python train.py --num_key_value_heads=4 --norm="rmsnorm" --qk_norm=true --extras=["some layers without attention", "local attention windows", "shifted keys", "gated attention"] --init_std_up=0.0434 --init_std_down=0.0 --beta1=0.9 --decay_fraction=0.717 --final_lr_fraction=0.0 --max_seq_len=512
Each number is 200 + 30 x the weight over its row's rms, rounded and kept within 0 to 999. Layers, rows and columns count from 0. The size before them is the row's rms in percent of the matrix's.

# gate: layer 10 MLP gate, 384x192, rms 0.0759, rows 147-192, columns 48-95
# up: layer 10 MLP up, 384x192, rms 0.0777, rows 147-192, columns 48-95
# down: layer 10 MLP down (transposed), 384x192, rms 0.101, rows 147-192, columns 48-95
gate147,100,207,197,206,211,226,234,236,192,214,119,170,219,217,175,179,197,225,156,211,195,207,202,218,209,232,163,193,153,215,195,204,160,197,202,214,237,207,191,177,222,196,284,200,201,135,160,185,167
up147,106,217,159,151,161,202,219,218,193,214,182,218,225,222,187,185,174,189,228,190,188,197,160,165,173,177,172,265,225,217,208,262,245,162,198,177,190,241,285,221,185,169,228,171,185,154,178,170,229
down147,103,251,224,163,224,200,216,193,230,214,202,213,219,237,215,189,153,207,225,240,243,183,186,214,244,212,244,215,219,227,144,205,176,184,182,216,198,232,205,178,203,172,193,179,197,176,210,184,186
gate148,097,222,231,190,187,242,193,220,160,248,195,193,206,216,115,195,200,252,150,179,193,203,209,247,259,197,193,164,246,161,196,269,207,236,217,180,157,195,173,204,216,237,203,186,184,257,171,187,161
up148,107,244,216,206,242,191,207,155,157,206,193,202,198,181,180,164,170,249,173,209,171,176,268,201,210,195,176,184,194,211,176,173,195,225,231,195,264,195,162,206,201,236,162,187,220,229,220,199,238
down148,107,177,197,202,165,177,175,232,168,183,211,215,155,268,159,201,224,189,186,267,150,279,208,250,194,129,278,206,193,172,162,171,228,277,244,189,209,178,215,226,224,255,253,194,214,253,169,212,171
gate149,106,171,183,216,184,219,126,250,177,209,191,166,250,216,222,216,169,208,179,167,196,186,225,240,162,161,170,176,256,175,183,213,192,199,240,145,263,190,199,170,208,222,206,232,212,218,262,208,176
up149,099,209,183,181,252,179,156,205,196,182,197,182,223,251,185,208,192,205,167,231,204,169,274,240,157,168,240,198,223,257,160,194,226,159,167,210,155,194,243,203,246,171,220,208,132,230,204,189,188
down149,100,224,221,219,234,208,223,149,206,168,212,184,228,139,184,225,206,156,192,156,247,184,128,148,177,228,156,208,150,215,200,204,232,229,149,212,137,213,203,186,178,219,170,202,169,144,171,165,221
gate150,098,161,176,243,237,204,174,209,135,157,184,211,210,171,238,235,185,180,201,180,195,168,213,218,195,224,199,238,203,168,173,210,194,212,168,186,229,226,177,231,183,237,240,216,182,254,198,192,184
up150,100,221,168,207,183,179,227,227,219,169,141,203,178,218,148,191,188,208,185,229,209,206,199,186,162,205,201,130,236,180,169,204,241,184,183,185,207,196,208,187,196,244,315,195,207,196,225,151,161
down150,102,181,135,172,181,162,217,179,220,234,185,221,199,236,224,224,217,261,194,203,224,145,179,186,207,231,199,194,235,245,210,203,176,237,204,215,176,226,217,195,213,211,215,214,230,210,198,226,207
gate151,096,182,252,207,172,237,142,203,217,244,222,227,188,156,162,198,207,189,230,178,188,155,208,194,226,233,161,188,188,208,249,199,203,218,257,195,146,210,277,211,196,194,180,194,207,226,192,226,169
up151,100,193,250,206,205,125,201,173,184,214,164,203,211,201,202,189,167,212,190,192,207,222,232,206,140,190,253,225,218,182,141,172,215,189,227,251,199,230,207,200,178,185,233,197,230,135,171,199,253
down151,101,212,229,198,169,181,237,178,139,169,211,183,176,291,212,217,176,203,181,218,194,162,224,221,181,229,174,221,226,186,204,158,224,142,210,194,183,189,213,212,189,227,228,199,149,169,133,219,196
gate152,101,198,203,194,238,216,229,219,183,187,261,235,210,163,198,198,200,202,182,238,214,167,160,186,207,158,213,168,136,189,146,172,250,169,188,197,188,208,210,204,194,243,232,244,209,214,172,182,194
up152,097,209,178,217,216,212,242,207,167,184,203,157,201,153,211,194,192,186,205,209,175,245,227,184,181,187,198,222,212,171,184,227,213,147,242,210,265,186,233,167,159,195,249,173,224,177,209,193,238
down152,100,186,164,172,167,203,223,145,206,167,199,199,181,248,171,208,175,157,176,157,180,207,167,201,209,215,201,248,222,209,231,187,225,206,133,195,167,180,185,173,243,182,206,174,242,134,178,228,227
gate153,097,208,220,150,228,242,209,235,171,220,161,162,229,172,199,192,239,232,175,162,147,157,191,217,223,223,228,199,163,173,188,194,183,182,208,185,189,208,160,193,127,208,226,226,229,185,232,269,208
up153,102,244,165,162,190,241,214,165,226,134,203,185,193,186,220,239,161,231,218,184,224,217,236,132,207,216,218,207,185,209,196,233,186,229,183,180,200,192,184,190,183,198,208,194,230,173,141,225,221
down153,102,234,203,187,203,174,182,203,181,140,266,206,186,234,232,221,141,183,222,160,231,102,136,167,223,270,204,176,171,228,186,189,178,217,192,204,254,271,188,141,193,189,183,180,216,168,199,177,173
gate154,106,194,193,229,213,243,162,250,217,201,202,178,194,176,227,215,182,239,205,238,155,213,205,261,234,221,161,152,200,187,210,242,260,199,225,222,176,195,170,188,159,159,219,177,194,231,206,161,189
up154,104,179,244,227,222,244,246,242,215,218,199,218,189,172,179,191,199,138,208,170,194,227,170,199,233,224,233,200,213,184,203,168,227,266,241,151,123,242,178,171,189,203,185,208,168,158,143,193,196
down154,103,210,184,224,164,210,120,136,215,267,200,195,203,189,198,178,184,238,223,152,214,218,212,166,201,184,209,219,156,209,214,217,167,179,184,219,265,175,188,190,151,212,213,151,197,165,215,202,192
gate155,099,183,229,156,233,218,201,159,165,225,256,174,199,187,179,177,204,210,180,202,218,166,169,211,188,188,210,137,169,211,142,168,176,175,226,205,184,198,153,217,231,217,147,200,211,176,144,156,165
up155,102,186,212,226,200,214,216,220,215,178,146,208,190,193,185,181,228,209,173,205,143,176,143,238,150,275,215,157,210,205,207,196,231,168,206,255,262,181,246,157,200,210,267,219,252,172,188,192,244
down155,103,210,181,213,205,170,226,222,199,199,211,225,211,248,221,203,204,231,184,225,150,216,257,231,165,253,220,201,208,197,197,179,215,257,204,203,155,201,176,212,195,268,225,168,230,220,194,165,205
gate156,099,230,158,137,211,226,138,215,160,177,181,152,232,171,172,171,174,244,181,213,230,204,155,196,153,161,204,167,198,182,181,226,213,185,173,241,215,202,233,170,160,124,189,225,235,201,170,158,228
up156,102,261,203,228,199,192,189,172,213,177,203,233,218,212,255,173,225,198,248,193,257,213,220,221,197,200,229,231,242,205,172,200,144,209,205,212,144,164,211,239,174,166,228,183,206,247,238,269,212
down156,102,170,181,219,152,198,169,157,224,217,165,201,189,207,170,186,173,176,194,204,188,117,176,193,180,145,191,209,189,188,227,224,221,174,137,185,212,194,233,192,141,193,190,247,205,187,143,220,245
gate157,092,144,206,178,223,119,173,234,207,259,198,184,211,149,232,150,198,185,201,268,193,190,209,205,174,216,233,160,192,217,181,253,148,205,205,285,183,188,156,174,229,196,210,185,160,193,214,159,196
up157,083,249,208,216,243,201,184,256,222,154,172,230,279,192,244,196,236,216,187,221,202,173,208,191,140,226,199,208,151,216,178,185,173,169,217,188,172,151,216,200,199,216,162,194,217,186,174,168,182
down157,085,207,195,208,162,208,199,164,190,176,230,224,147,209,192,229,171,181,212,165,196,243,195,175,189,197,201,194,228,182,225,189,249,259,172,111,190,233,286,199,225,185,252,165,208,228,192,225,204
gate158,093,220,196,184,199,266,235,161,192,176,161,210,173,232,216,136,192,229,263,203,213,232,208,253,197,215,232,219,191,229,198,151,147,169,194,149,205,245,205,163,185,237,209,240,167,240,219,211,224
up158,094,176,151,202,189,232,256,201,242,208,249,284,209,222,222,179,243,221,163,158,210,233,208,240,151,214,203,147,177,203,267,151,215,196,188,165,211,255,200,185,215,192,216,189,209,239,163,238,162
down158,102,220,170,217,174,222,192,188,148,186,166,207,201,221,231,246,230,204,183,149,215,199,213,219,157,157,225,195,179,226,189,228,196,168,219,209,254,218,196,211,214,210,218,221,226,202,217,195,187
gate159,100,180,181,207,178,215,228,234,119,207,194,200,216,241,201,184,223,239,226,274,198,181,207,231,176,156,147,141,176,205,195,232,187,185,182,222,202,214,175,205,232,236,194,217,222,228,218,188,190
up159,102,207,232,243,172,176,197,204,255,205,116,258,252,187,236,215,167,254,171,131,140,189,190,210,153,235,179,234,212,181,201,158,164,228,201,162,239,239,192,135,169,238,198,191,188,163,182,135,175
down159,101,206,192,206,214,271,199,230,212,229,218,224,224,223,243,204,200,143,169,198,228,247,291,188,251,119,206,192,175,183,190,185,186,149,180,233,206,235,218,244,227,200,199,221,156,192,207,224,245
gate160,099,189,213,207,160,205,218,186,202,115,229,201,185,163,240,190,162,230,192,206,206,182,190,160,187,194,199,165,184,275,175,238,210,164,217,204,222,210,215,183,194,249,140,249,196,207,273,196,199
up160,094,219,217,203,171,191,242,235,203,198,207,207,232,180,183,188,192,197,225,234,200,207,192,188,221,184,269,181,188,145,225,187,211,176,193,178,198,143,224,202,221,224,201,176,243,198,178,188,157
down160,096,197,197,242,213,226,233,208,219,195,181,204,221,208,222,206,183,203,171,245,204,231,129,254,256,255,206,203,184,243,197,243,186,211,155,203,217,234,183,190,151,227,209,259,198,195,191,194,251
gate161,094,226,189,194,204,183,165,167,199,172,150,240,171,212,195,215,230,264,210,189,229,194,248,190,164,188,180,201,174,230,215,202,166,256,225,160,206,225,171,208,235,138,200,167,151,187,179,254,223
up161,091,186,207,175,200,220,227,242,218,233,196,264,224,234,230,216,203,229,231,144,173,192,165,200,150,228,221,190,175,176,270,170,200,163,150,215,201,204,172,213,170,193,191,216,247,164,205,195,180
down161,097,205,229,195,156,250,241,140,201,190,220,181,210,218,218,170,206,145,177,183,210,207,151,251,185,240,187,243,231,160,235,231,208,200,206,237,209,230,220,232,215,208,265,160,182,231,244,181,157
gate162,099,250,195,248,185,196,219,165,240,213,176,216,198,205,270,230,174,233,206,195,217,188,239,210,195,232,181,182,183,223,217,202,244,230,215,252,206,210,256,187,192,202,269,235,188,167,201,234,202
up162,095,241,212,212,192,135,142,218,214,198,184,241,203,235,223,212,164,219,229,187,183,180,116,237,198,185,164,208,243,246,224,221,223,197,170,227,198,206,193,247,195,197,213,202,190,169,165,148,219
down162,092,120,214,194,228,197,194,151,149,213,181,195,204,204,191,217,240,210,160,203,197,218,178,162,188,204,201,136,182,149,182,190,195,225,204,210,232,222,220,178,186,208,254,157,181,228,174,186,234
gate163,098,243,225,217,200,173,192,225,224,144,191,189,232,184,156,194,190,243,193,205,168,169,150,196,165,221,243,181,143,267,235,159,200,177,95,183,226,217,147,184,210,208,216,169,214,206,222,182,263
up163,102,240,198,219,202,192,210,236,199,178,153,164,155,121,182,186,178,176,164,215,224,211,191,174,211,206,187,165,209,190,230,177,207,212,170,224,243,112,209,192,166,192,169,200,246,225,229,175,214
down163,102,197,233,202,218,181,202,142,148,182,194,168,221,205,185,173,217,202,184,230,179,204,196,185,196,242,145,178,211,161,165,182,205,212,197,210,188,207,188,219,164,216,178,196,199,212,254,166,244
gate164,098,185,236,216,239,214,181,261,153,162,193,214,176,183,185,166,236,206,179,200,164,166,227,183,199,176,188,171,189,219,177,236,145,157,190,185,163,198,197,198,181,229,218,229,214,158,192,194,240
up164,103,177,183,198,180,210,175,172,207,175,181,182,246,200,199,195,211,191,200,219,179,221,220,147,146,203,184,214,221,255,172,229,138,202,218,163,216,211,192,172,181,194,231,189,205,129,160,210,169
down164,103,205,220,210,148,227,209,151,240,173,247,153,254,223,199,191,271,160,236,248,230,116,184,180,188,180,162,235,166,191,166,164,246,207,135,220,220,234,235,182,219,192,187,216,176,189,189,239,241
gate165,100,204,258,191,147,194,190,201,227,197,241,220,143,196,205,194,212,247,161,155,255,174,216,167,185,177,169,222,195,160,185,144,233,225,195,188,249,216,222,204,206,220,231,171,244,236,198,212,200
up165,100,180,217,279,229,146,243,196,211,187,133,234,174,149,149,179,152,217,195,176,177,200,178,260,241,213,158,163,249,202,181,235,203,169,159,190,202,217,164,192,222,191,224,163,220,212,164,200,197
down165,098,233,200,137,196,162,133,187,191,219,223,159,149,234,156,234,181,171,226,210,198,113,232,164,219,164,166,211,178,263,171,205,226,174,202,181,200,198,237,195,211,175,184,168,198,181,169,223,230
gate166,104,204,222,220,143,206,146,203,229,148,177,250,202,272,215,149,210,222,206,180,219,210,190,220,196,134,175,185,173,150,193,190,174,197,200,209,199,207,195,253,237,164,206,237,169,213,211,186,208
up166,110,232,215,167,214,212,260,174,131,221,244,184,262,206,208,150,226,176,190,179,227,183,200,240,229,206,192,176,221,234,203,227,189,200,222,205,194,161,160,185,196,254,211,177,215,183,247,202,169
down166,109,218,219,215,240,227,225,253,221,179,220,186,187,206,228,220,177,197,213,202,252,164,177,196,239,196,199,205,244,213,177,171,162,255,187,207,187,157,176,139,206,174,215,219,194,185,187,228,184
gate167,104,199,153,206,182,198,168,208,189,172,224,148,243,220,219,209,242,214,212,232,267,151,190,222,190,196,210,184,199,179,194,203,197,160,199,175,275,237,193,193,193,180,201,168,141,234,248,212,204
up167,104,201,205,197,170,194,226,205,132,230,232,143,161,184,208,202,210,189,232,232,187,208,236,228,188,193,207,224,139,192,183,254,172,182,214,199,174,192,192,163,241,203,227,216,205,272,186,203,209
down167,104,200,172,247,188,183,216,244,227,208,203,203,174,169,211,197,170,148,165,197,218,240,202,192,181,201,168,189,161,247,227,205,231,158,239,235,171,193,216,163,204,201,264,145,155,211,290,157,201
gate168,101,189,195,202,151,173,148,221,192,182,143,182,240,181,187,205,195,165,214,135,130,181,203,218,220,228,184,224,160,185,156,188,214,201,213,165,212,215,234,151,193,196,204,260,229,141,248,181,130
up168,104,243,205,207,201,185,187,219,189,205,261,224,150,176,213,193,212,161,216,225,203,180,224,234,217,190,190,206,215,246,221,167,200,273,214,217,209,189,226,164,259,157,163,230,177,148,177,166,183
down168,106,185,200,207,189,220,193,206,151,190,196,215,181,211,211,186,167,179,172,239,219,210,224,298,210,198,245,234,182,217,201,189,268,242,173,154,257,259,223,186,190,190,167,254,275,234,224,258,274
gate169,102,244,194,187,233,205,155,213,208,174,199,243,259,268,221,192,193,231,195,182,258,251,221,201,174,117,158,205,129,243,241,159,198,172,223,201,192,226,184,177,144,166,200,243,166,165,191,233,213
up169,102,209,218,179,192,194,247,177,183,218,225,195,180,225,197,274,162,115,186,193,169,139,197,185,192,230,131,225,155,239,206,230,186,184,181,216,239,230,178,153,183,151,127,231,213,243,162,170,230
down169,104,221,195,227,195,197,179,179,170,215,209,223,193,234,206,203,188,196,234,245,208,399,213,258,240,214,219,205,247,191,207,201,169,215,200,203,170,163,205,228,235,205,193,198,192,226,217,204,160
gate170,103,178,245,250,211,214,196,191,277,172,177,236,249,229,251,167,193,205,178,137,161,222,199,223,222,248,242,200,202,126,163,242,175,215,189,204,197,207,216,266,149,200,167,240,195,179,228,165,221
up170,096,133,201,192,188,214,222,159,201,196,199,183,254,228,174,192,148,201,236,123,180,196,157,202,198,212,203,228,183,215,179,184,238,256,182,182,192,180,194,187,211,180,183,237,208,197,159,163,167
down170,096,219,155,219,191,217,147,186,193,187,161,191,153,183,173,168,205,202,198,248,239,197,231,185,202,176,162,244,244,233,221,228,193,230,203,187,207,189,230,199,225,173,174,181,167,215,223,165,156
gate171,095,177,261,203,190,257,183,251,190,188,208,187,228,146,134,156,196,242,187,195,213,218,242,197,237,224,196,180,176,199,189,246,257,179,159,175,135,284,200,235,193,163,172,203,232,218,166,187,201
up171,102,165,134,206,190,174,213,230,215,231,247,221,162,238,247,211,194,157,206,164,171,188,147,221,170,168,234,216,226,159,161,145,190,243,226,221,190,167,164,198,194,241,248,191,222,222,189,219,235
down171,094,246,191,243,209,212,230,203,210,151,209,199,205,195,186,197,145,217,159,186,138,102,224,235,186,198,170,200,239,224,205,223,150,188,205,165,205,152,192,200,172,203,157,224,174,150,227,201,206
gate172,101,223,187,207,168,190,205,196,187,185,222,214,210,205,181,259,237,258,164,220,216,186,174,185,210,220,213,160,226,269,160,215,182,264,191,221,212,224,196,217,186,208,192,169,176,195,165,229,189
up172,100,201,265,244,190,229,195,192,217,181,228,176,206,234,152,231,239,168,194,241,168,207,156,171,213,204,194,166,203,200,151,223,201,212,189,167,212,254,273,188,236,195,130,187,223,177,149,218,189
down172,100,146,154,175,253,176,156,174,211,248,236,176,212,215,170,222,187,236,171,216,181,228,250,144,151,200,169,204,209,217,236,197,210,209,216,174,221,156,170,201,216,187,235,180,227,244,222,188,192
gate173,103,157,234,196,161,185,208,203,239,179,215,227,169,186,175,172,227,179,133,211,259,207,267,198,196,186,202,198,194,186,195,220,219,234,145,235,190,208,173,249,147,154,169,219,218,245,202,192,200
up173,098,181,149,216,182,132,181,194,181,178,231,214,206,178,182,168,141,218,206,212,198,184,228,180,185,174,195,215,171,195,172,218,237,217,185,169,205,219,160,191,185,198,220,149,219,174,183,188,178
down173,098,198,222,182,148,217,163,201,209,221,198,152,216,235,202,250,223,188,156,186,275,158,180,174,287,235,225,242,178,158,239,201,213,187,189,198,235,192,181,180,225,232,198,195,119,179,177,222,201
gate174,097,224,215,204,197,231,185,232,231,205,197,173,232,255,231,208,225,226,133,183,262,246,221,180,238,218,195,191,209,230,181,208,217,179,210,181,196,236,214,215,185,203,179,226,189,178,221,187,180
up174,122,229,237,183,245,228,174,198,238,183,151,188,218,170,214,159,221,188,220,178,202,170,130,209,180,199,207,223,163,122,202,192,240,210,171,170,171,194,190,204,171,175,163,216,217,156,183,165,238
down174,112,192,214,215,206,197,194,206,197,185,139,202,175,234,203,221,237,207,173,210,197,8,206,138,231,189,195,194,210,186,219,237,197,161,164,212,195,215,207,179,173,198,177,215,197,223,198,177,233
gate175,101,208,168,192,201,230,218,183,206,204,208,185,224,217,260,222,240,180,146,190,201,205,199,194,273,214,194,210,230,165,177,209,219,249,163,260,249,248,194,137,192,176,191,222,188,217,193,159,184
up175,104,202,218,201,219,217,212,209,190,192,252,236,205,220,217,225,191,196,264,263,183,203,173,168,155,217,218,219,169,227,147,256,195,253,188,168,212,221,213,245,209,172,202,215,252,193,214,200,150
down175,102,162,212,195,190,201,212,223,260,188,205,210,196,186,149,212,189,196,234,227,213,105,215,202,172,203,203,185,208,269,253,233,209,152,188,200,239,183,165,208,219,174,215,223,189,207,217,207,169
gate176,101,171,315,206,185,230,217,241,189,202,196,230,213,198,158,180,222,187,220,193,225,204,203,164,216,226,215,221,234,171,191,183,237,226,103,246,204,202,153,189,201,240,178,206,192,188,209,177,164
up176,101,150,185,218,241,195,175,229,224,265,164,253,281,250,268,213,219,216,149,213,189,227,137,256,204,233,199,261,230,191,168,228,182,222,236,167,200,197,178,219,208,183,194,193,204,179,183,231,206
down176,099,192,201,206,209,210,187,172,227,174,185,198,147,174,221,208,201,233,171,216,192,141,164,192,194,198,263,247,183,180,191,197,169,211,231,205,207,187,206,211,184,156,221,210,182,222,224,177,197
gate177,109,217,217,223,190,211,146,160,184,203,144,199,151,217,229,241,174,229,181,255,211,189,192,179,161,232,204,149,188,224,176,168,168,150,213,183,209,196,198,165,174,241,171,240,183,255,214,142,189
up177,100,170,162,154,192,279,237,170,194,222,176,229,195,195,148,270,191,184,225,180,184,242,250,170,182,231,219,145,178,133,205,224,157,197,217,254,191,174,208,200,176,186,178,218,213,207,196,188,244
down177,099,173,200,220,246,234,205,250,143,171,240,238,244,260,193,201,181,215,271,169,160,161,188,186,221,220,150,209,185,180,218,199,144,214,211,245,199,208,144,130,178,206,195,225,203,178,251,258,203
gate178,099,156,211,177,157,222,202,222,181,256,188,197,184,198,216,171,203,247,161,160,183,149,211,156,146,187,205,165,153,247,243,227,222,183,173,180,157,152,202,141,111,164,165,234,185,179,211,155,220
up178,108,196,225,205,174,223,190,205,235,233,159,178,218,178,256,174,195,185,161,185,162,231,206,249,205,177,183,148,164,176,174,218,211,133,218,213,215,197,179,218,174,221,194,201,229,212,154,234,148
down178,104,216,156,197,198,206,231,182,205,191,245,250,172,203,172,200,199,166,233,183,221,141,187,255,167,279,147,233,225,256,172,199,221,231,146,179,194,195,184,220,259,222,234,234,213,166,213,218,204
gate179,099,176,217,251,218,217,146,205,214,225,167,244,177,215,215,206,205,220,218,195,190,209,209,186,221,192,208,198,211,228,162,187,207,214,206,197,187,201,278,177,201,173,202,239,176,205,234,193,241
up179,104,160,264,188,190,211,167,219,187,196,201,226,182,252,174,196,173,151,214,173,169,233,206,204,131,216,230,159,153,230,180,186,142,203,169,182,190,184,161,180,172,230,212,143,235,239,185,187,238
down179,105,213,199,181,209,195,165,184,195,192,182,202,175,168,233,127,221,222,235,250,172,136,234,164,270,238,205,180,186,246,136,189,145,243,180,214,230,197,194,179,226,184,244,189,176,196,196,202,195
gate180,103,193,269,193,216,205,181,244,173,198,204,188,196,124,263,161,255,180,191,213,191,239,157,221,223,219,215,173,186,213,193,155,260,206,176,165,245,157,174,154,175,211,139,171,226,156,179,230,195
up180,102,195,192,188,189,252,180,183,184,176,220,183,166,217,264,200,152,192,201,191,227,168,195,143,186,240,193,245,208,233,200,186,185,211,249,215,211,226,195,203,183,193,171,209,208,180,190,209,134
down180,103,233,175,146,216,226,242,216,187,211,194,195,175,165,222,179,223,240,283,263,201,159,186,173,211,221,195,193,215,229,168,185,223,219,200,227,229,225,179,226,219,158,182,214,262,152,209,201,208
gate181,096,169,228,197,233,124,212,152,155,185,214,193,268,233,186,219,199,211,169,210,228,219,234,185,169,243,167,211,212,229,179,204,213,217,144,195,197,209,160,190,173,193,195,174,248,144,170,129,139
up181,098,192,207,273,198,215,210,194,206,208,195,177,159,152,174,136,172,225,226,159,183,220,195,185,167,224,144,228,222,205,221,216,185,177,189,252,146,168,271,207,162,235,209,248,191,262,191,221,194
down181,098,205,227,204,253,145,211,160,229,203,187,214,235,195,237,202,180,215,192,202,185,150,188,223,155,196,255,159,124,225,190,188,182,189,230,158,229,211,232,241,225,173,256,165,181,179,166,175,201
gate182,099,210,265,163,194,217,241,132,264,172,185,175,223,211,139,218,158,186,171,145,183,193,162,201,207,210,201,195,203,232,236,203,187,211,211,184,246,174,220,180,235,200,194,168,207,182,195,202,219
up182,098,239,172,153,113,199,175,208,195,221,151,216,172,220,212,218,233,219,245,209,230,223,234,184,219,192,199,163,246,226,214,240,166,189,200,190,224,230,244,209,184,196,172,234,158,222,229,241,211
down182,097,173,250,189,234,212,196,214,199,250,158,144,188,202,204,214,197,179,183,166,125,233,212,238,177,164,229,164,206,130,232,203,227,202,193,134,224,221,188,117,167,224,216,193,184,213,175,168,160
gate183,098,226,163,191,224,198,159,220,200,253,177,148,234,233,167,193,192,254,254,161,169,223,186,253,226,229,188,207,206,217,237,164,148,222,129,205,260,210,237,192,221,228,215,181,195,214,215,247,175
up183,098,215,155,195,236,218,187,166,226,165,241,225,174,192,200,216,192,201,233,96,232,216,193,187,208,179,192,199,187,195,134,186,202,226,245,212,199,254,219,192,256,157,187,210,185,176,174,149,194
down183,099,244,210,175,179,179,154,156,198,182,186,232,160,180,191,230,215,199,184,208,170,163,188,196,241,273,215,244,213,200,148,226,210,178,205,194,202,126,206,173,221,180,199,210,210,213,202,239,167
gate184,107,124,232,191,193,236,204,210,222,168,205,235,203,225,222,194,163,218,180,210,220,195,211,255,184,198,184,177,253,227,177,159,183,162,216,210,208,172,208,233,184,169,175,235,245,164,230,202,237
up184,099,192,185,175,228,202,201,182,268,206,141,204,181,174,176,228,214,175,228,213,194,220,165,176,132,213,201,156,210,236,246,203,195,235,200,221,200,223,195,196,225,198,225,218,244,224,200,199,146
down184,101,211,212,200,184,182,177,152,184,209,240,202,206,185,232,182,223,206,195,171,212,243,204,181,225,205,248,215,184,240,185,213,212,214,141,196,179,245,183,132,202,213,169,186,185,165,176,200,266
gate185,096,169,209,209,198,186,158,197,193,180,189,172,156,225,261,207,212,214,222,148,196,149,165,217,235,160,204,149,202,208,164,155,206,143,175,183,206,186,218,213,198,227,218,168,163,238,188,169,207
up185,098,176,186,206,194,136,173,124,175,222,206,152,231,183,260,158,201,203,203,186,215,190,202,196,191,185,215,237,181,223,213,142,182,165,180,233,223,241,235,161,199,154,173,236,212,178,180,226,220
down185,099,157,167,200,180,222,181,228,210,180,193,233,177,178,239,222,241,193,209,190,212,124,202,218,128,138,192,225,186,185,263,204,227,142,230,228,221,229,251,241,157,236,248,190,154,186,167,214,200
gate186,096,212,216,242,210,183,216,199,240,206,197,197,244,210,176,217,160,190,198,217,195,165,202,181,213,156,161,146,181,189,199,179,245,192,194,140,196,161,182,221,257,146,177,195,185,160,232,222,205
up186,107,213,161,155,219,199,207,195,179,183,158,186,178,202,170,216,157,194,232,140,198,161,193,173,195,150,122,167,180,221,176,176,212,217,177,208,231,252,194,160,238,137,223,151,201,230,154,146,210
down186,104,175,237,157,152,188,218,191,178,224,201,197,208,197,207,135,173,234,222,127,184,259,208,245,191,228,198,185,194,156,250,186,183,153,232,206,196,252,170,229,149,223,236,186,189,188,189,196,222
gate187,095,185,207,192,219,212,231,192,224,227,202,248,198,246,230,215,234,212,199,166,183,200,168,183,226,192,224,201,151,246,208,201,174,214,174,220,206,186,225,220,180,216,205,174,201,185,196,223,204
up187,098,175,196,156,234,162,254,205,189,197,209,232,212,144,221,201,155,180,179,227,202,214,244,217,200,197,225,160,232,209,207,188,208,171,208,248,175,169,188,222,220,233,225,177,176,237,250,213,231
down187,097,202,211,192,208,249,161,220,183,204,213,202,229,243,187,168,210,189,199,166,182,137,167,256,261,231,176,199,224,194,202,155,136,220,173,142,232,189,155,250,199,206,192,180,230,169,183,160,192
gate188,096,178,163,190,271,246,184,221,202,277,167,209,189,189,224,219,289,186,221,149,167,165,209,198,209,230,201,168,195,219,243,266,205,206,149,188,191,180,168,223,251,140,181,214,190,209,195,198,141
up188,098,168,148,242,217,255,191,196,166,246,213,252,209,206,167,199,214,160,179,183,211,180,184,190,233,191,204,198,179,178,207,199,197,229,218,185,211,205,245,232,213,179,166,185,215,223,181,169,209
down188,098,221,162,253,201,197,203,216,196,218,227,171,257,189,230,194,211,152,259,206,201,152,247,188,198,184,198,184,248,197,181,218,187,194,154,237,212,155,180,247,246,217,199,216,220,165,218,184,240
gate189,102,241,285,167,173,202,234,216,203,230,156,229,212,228,161,216,220,195,221,235,187,227,243,204,216,178,208,207,209,154,188,180,197,188,221,235,210,168,186,240,154,164,190,219,190,219,231,236,220
up189,096,161,253,220,185,206,206,201,233,211,197,202,168,222,241,164,190,167,221,189,132,157,198,168,168,238,167,180,200,248,179,209,178,205,171,220,185,161,183,181,180,176,166,173,184,227,235,160,245
down189,100,199,232,168,170,188,194,178,196,181,262,209,246,167,214,203,240,176,184,239,191,280,179,165,215,250,246,214,217,259,160,167,213,202,206,225,195,197,232,186,211,176,221,194,202,226,249,209,188
gate190,099,216,255,222,205,194,180,206,185,206,163,157,253,237,187,161,221,183,158,181,155,193,206,211,179,209,222,220,173,227,195,185,245,193,185,259,202,232,181,141,182,186,185,205,192,171,148,253,212
up190,094,199,199,201,228,207,169,164,257,212,205,170,238,256,167,174,196,187,230,162,143,215,232,187,200,241,171,202,145,223,222,234,267,193,156,233,225,229,188,280,182,203,216,161,186,204,152,189,224
down190,094,229,168,267,197,195,191,173,191,205,147,178,192,183,150,135,173,197,222,197,237,231,226,185,149,189,158,204,274,194,214,166,221,245,178,236,199,189,226,181,244,209,210,217,178,209,174,207,217
gate191,090,204,208,197,238,196,181,208,198,242,160,200,188,278,200,248,175,235,218,231,224,230,209,200,193,232,201,185,191,213,210,202,131,213,247,205,139,202,231,207,206,135,191,177,214,251,214,185,232
up191,092,207,211,259,184,159,224,215,187,204,269,273,242,194,207,165,190,216,171,199,169,222,206,135,139,244,241,228,213,212,223,165,217,193,171,199,214,214,205,194,234,239,151,256,232,179,153,164,174
down191,093,201,156,166,179,261,195,217,199,214,213,179,204,243,173,221,225,204,225,208,205,113,208,221,185,164,182,207,222,190,196,264,214,224,219,191,174,182,206,206,248,151,242,218,135,207,236,179,174
gate192,097,232,207,182,172,161,177,151,212,206,136,271,227,202,193,230,214,193,221,194,204,193,168,230,184,246,185,187,185,218,206,165,203,173,215,161,238,211,209,220,204,188,189,186,212,160,159,209,234
up192,094,190,228,141,215,208,246,201,217,150,163,214,181,174,162,188,205,218,189,210,150,197,166,210,201,191,145,172,184,189,192,216,207,190,151,172,237,252,209,220,178,149,200,210,161,211,177,195,199
down192,096,165,161,210,186,225,174,196,190,154,143,190,203,224,228,226,217,250,172,248,209,268,181,222,174,180,203,182,223,191,178,239,210,219,212,178,185,200,220,143,177,239,298,164,217,152,128,175,213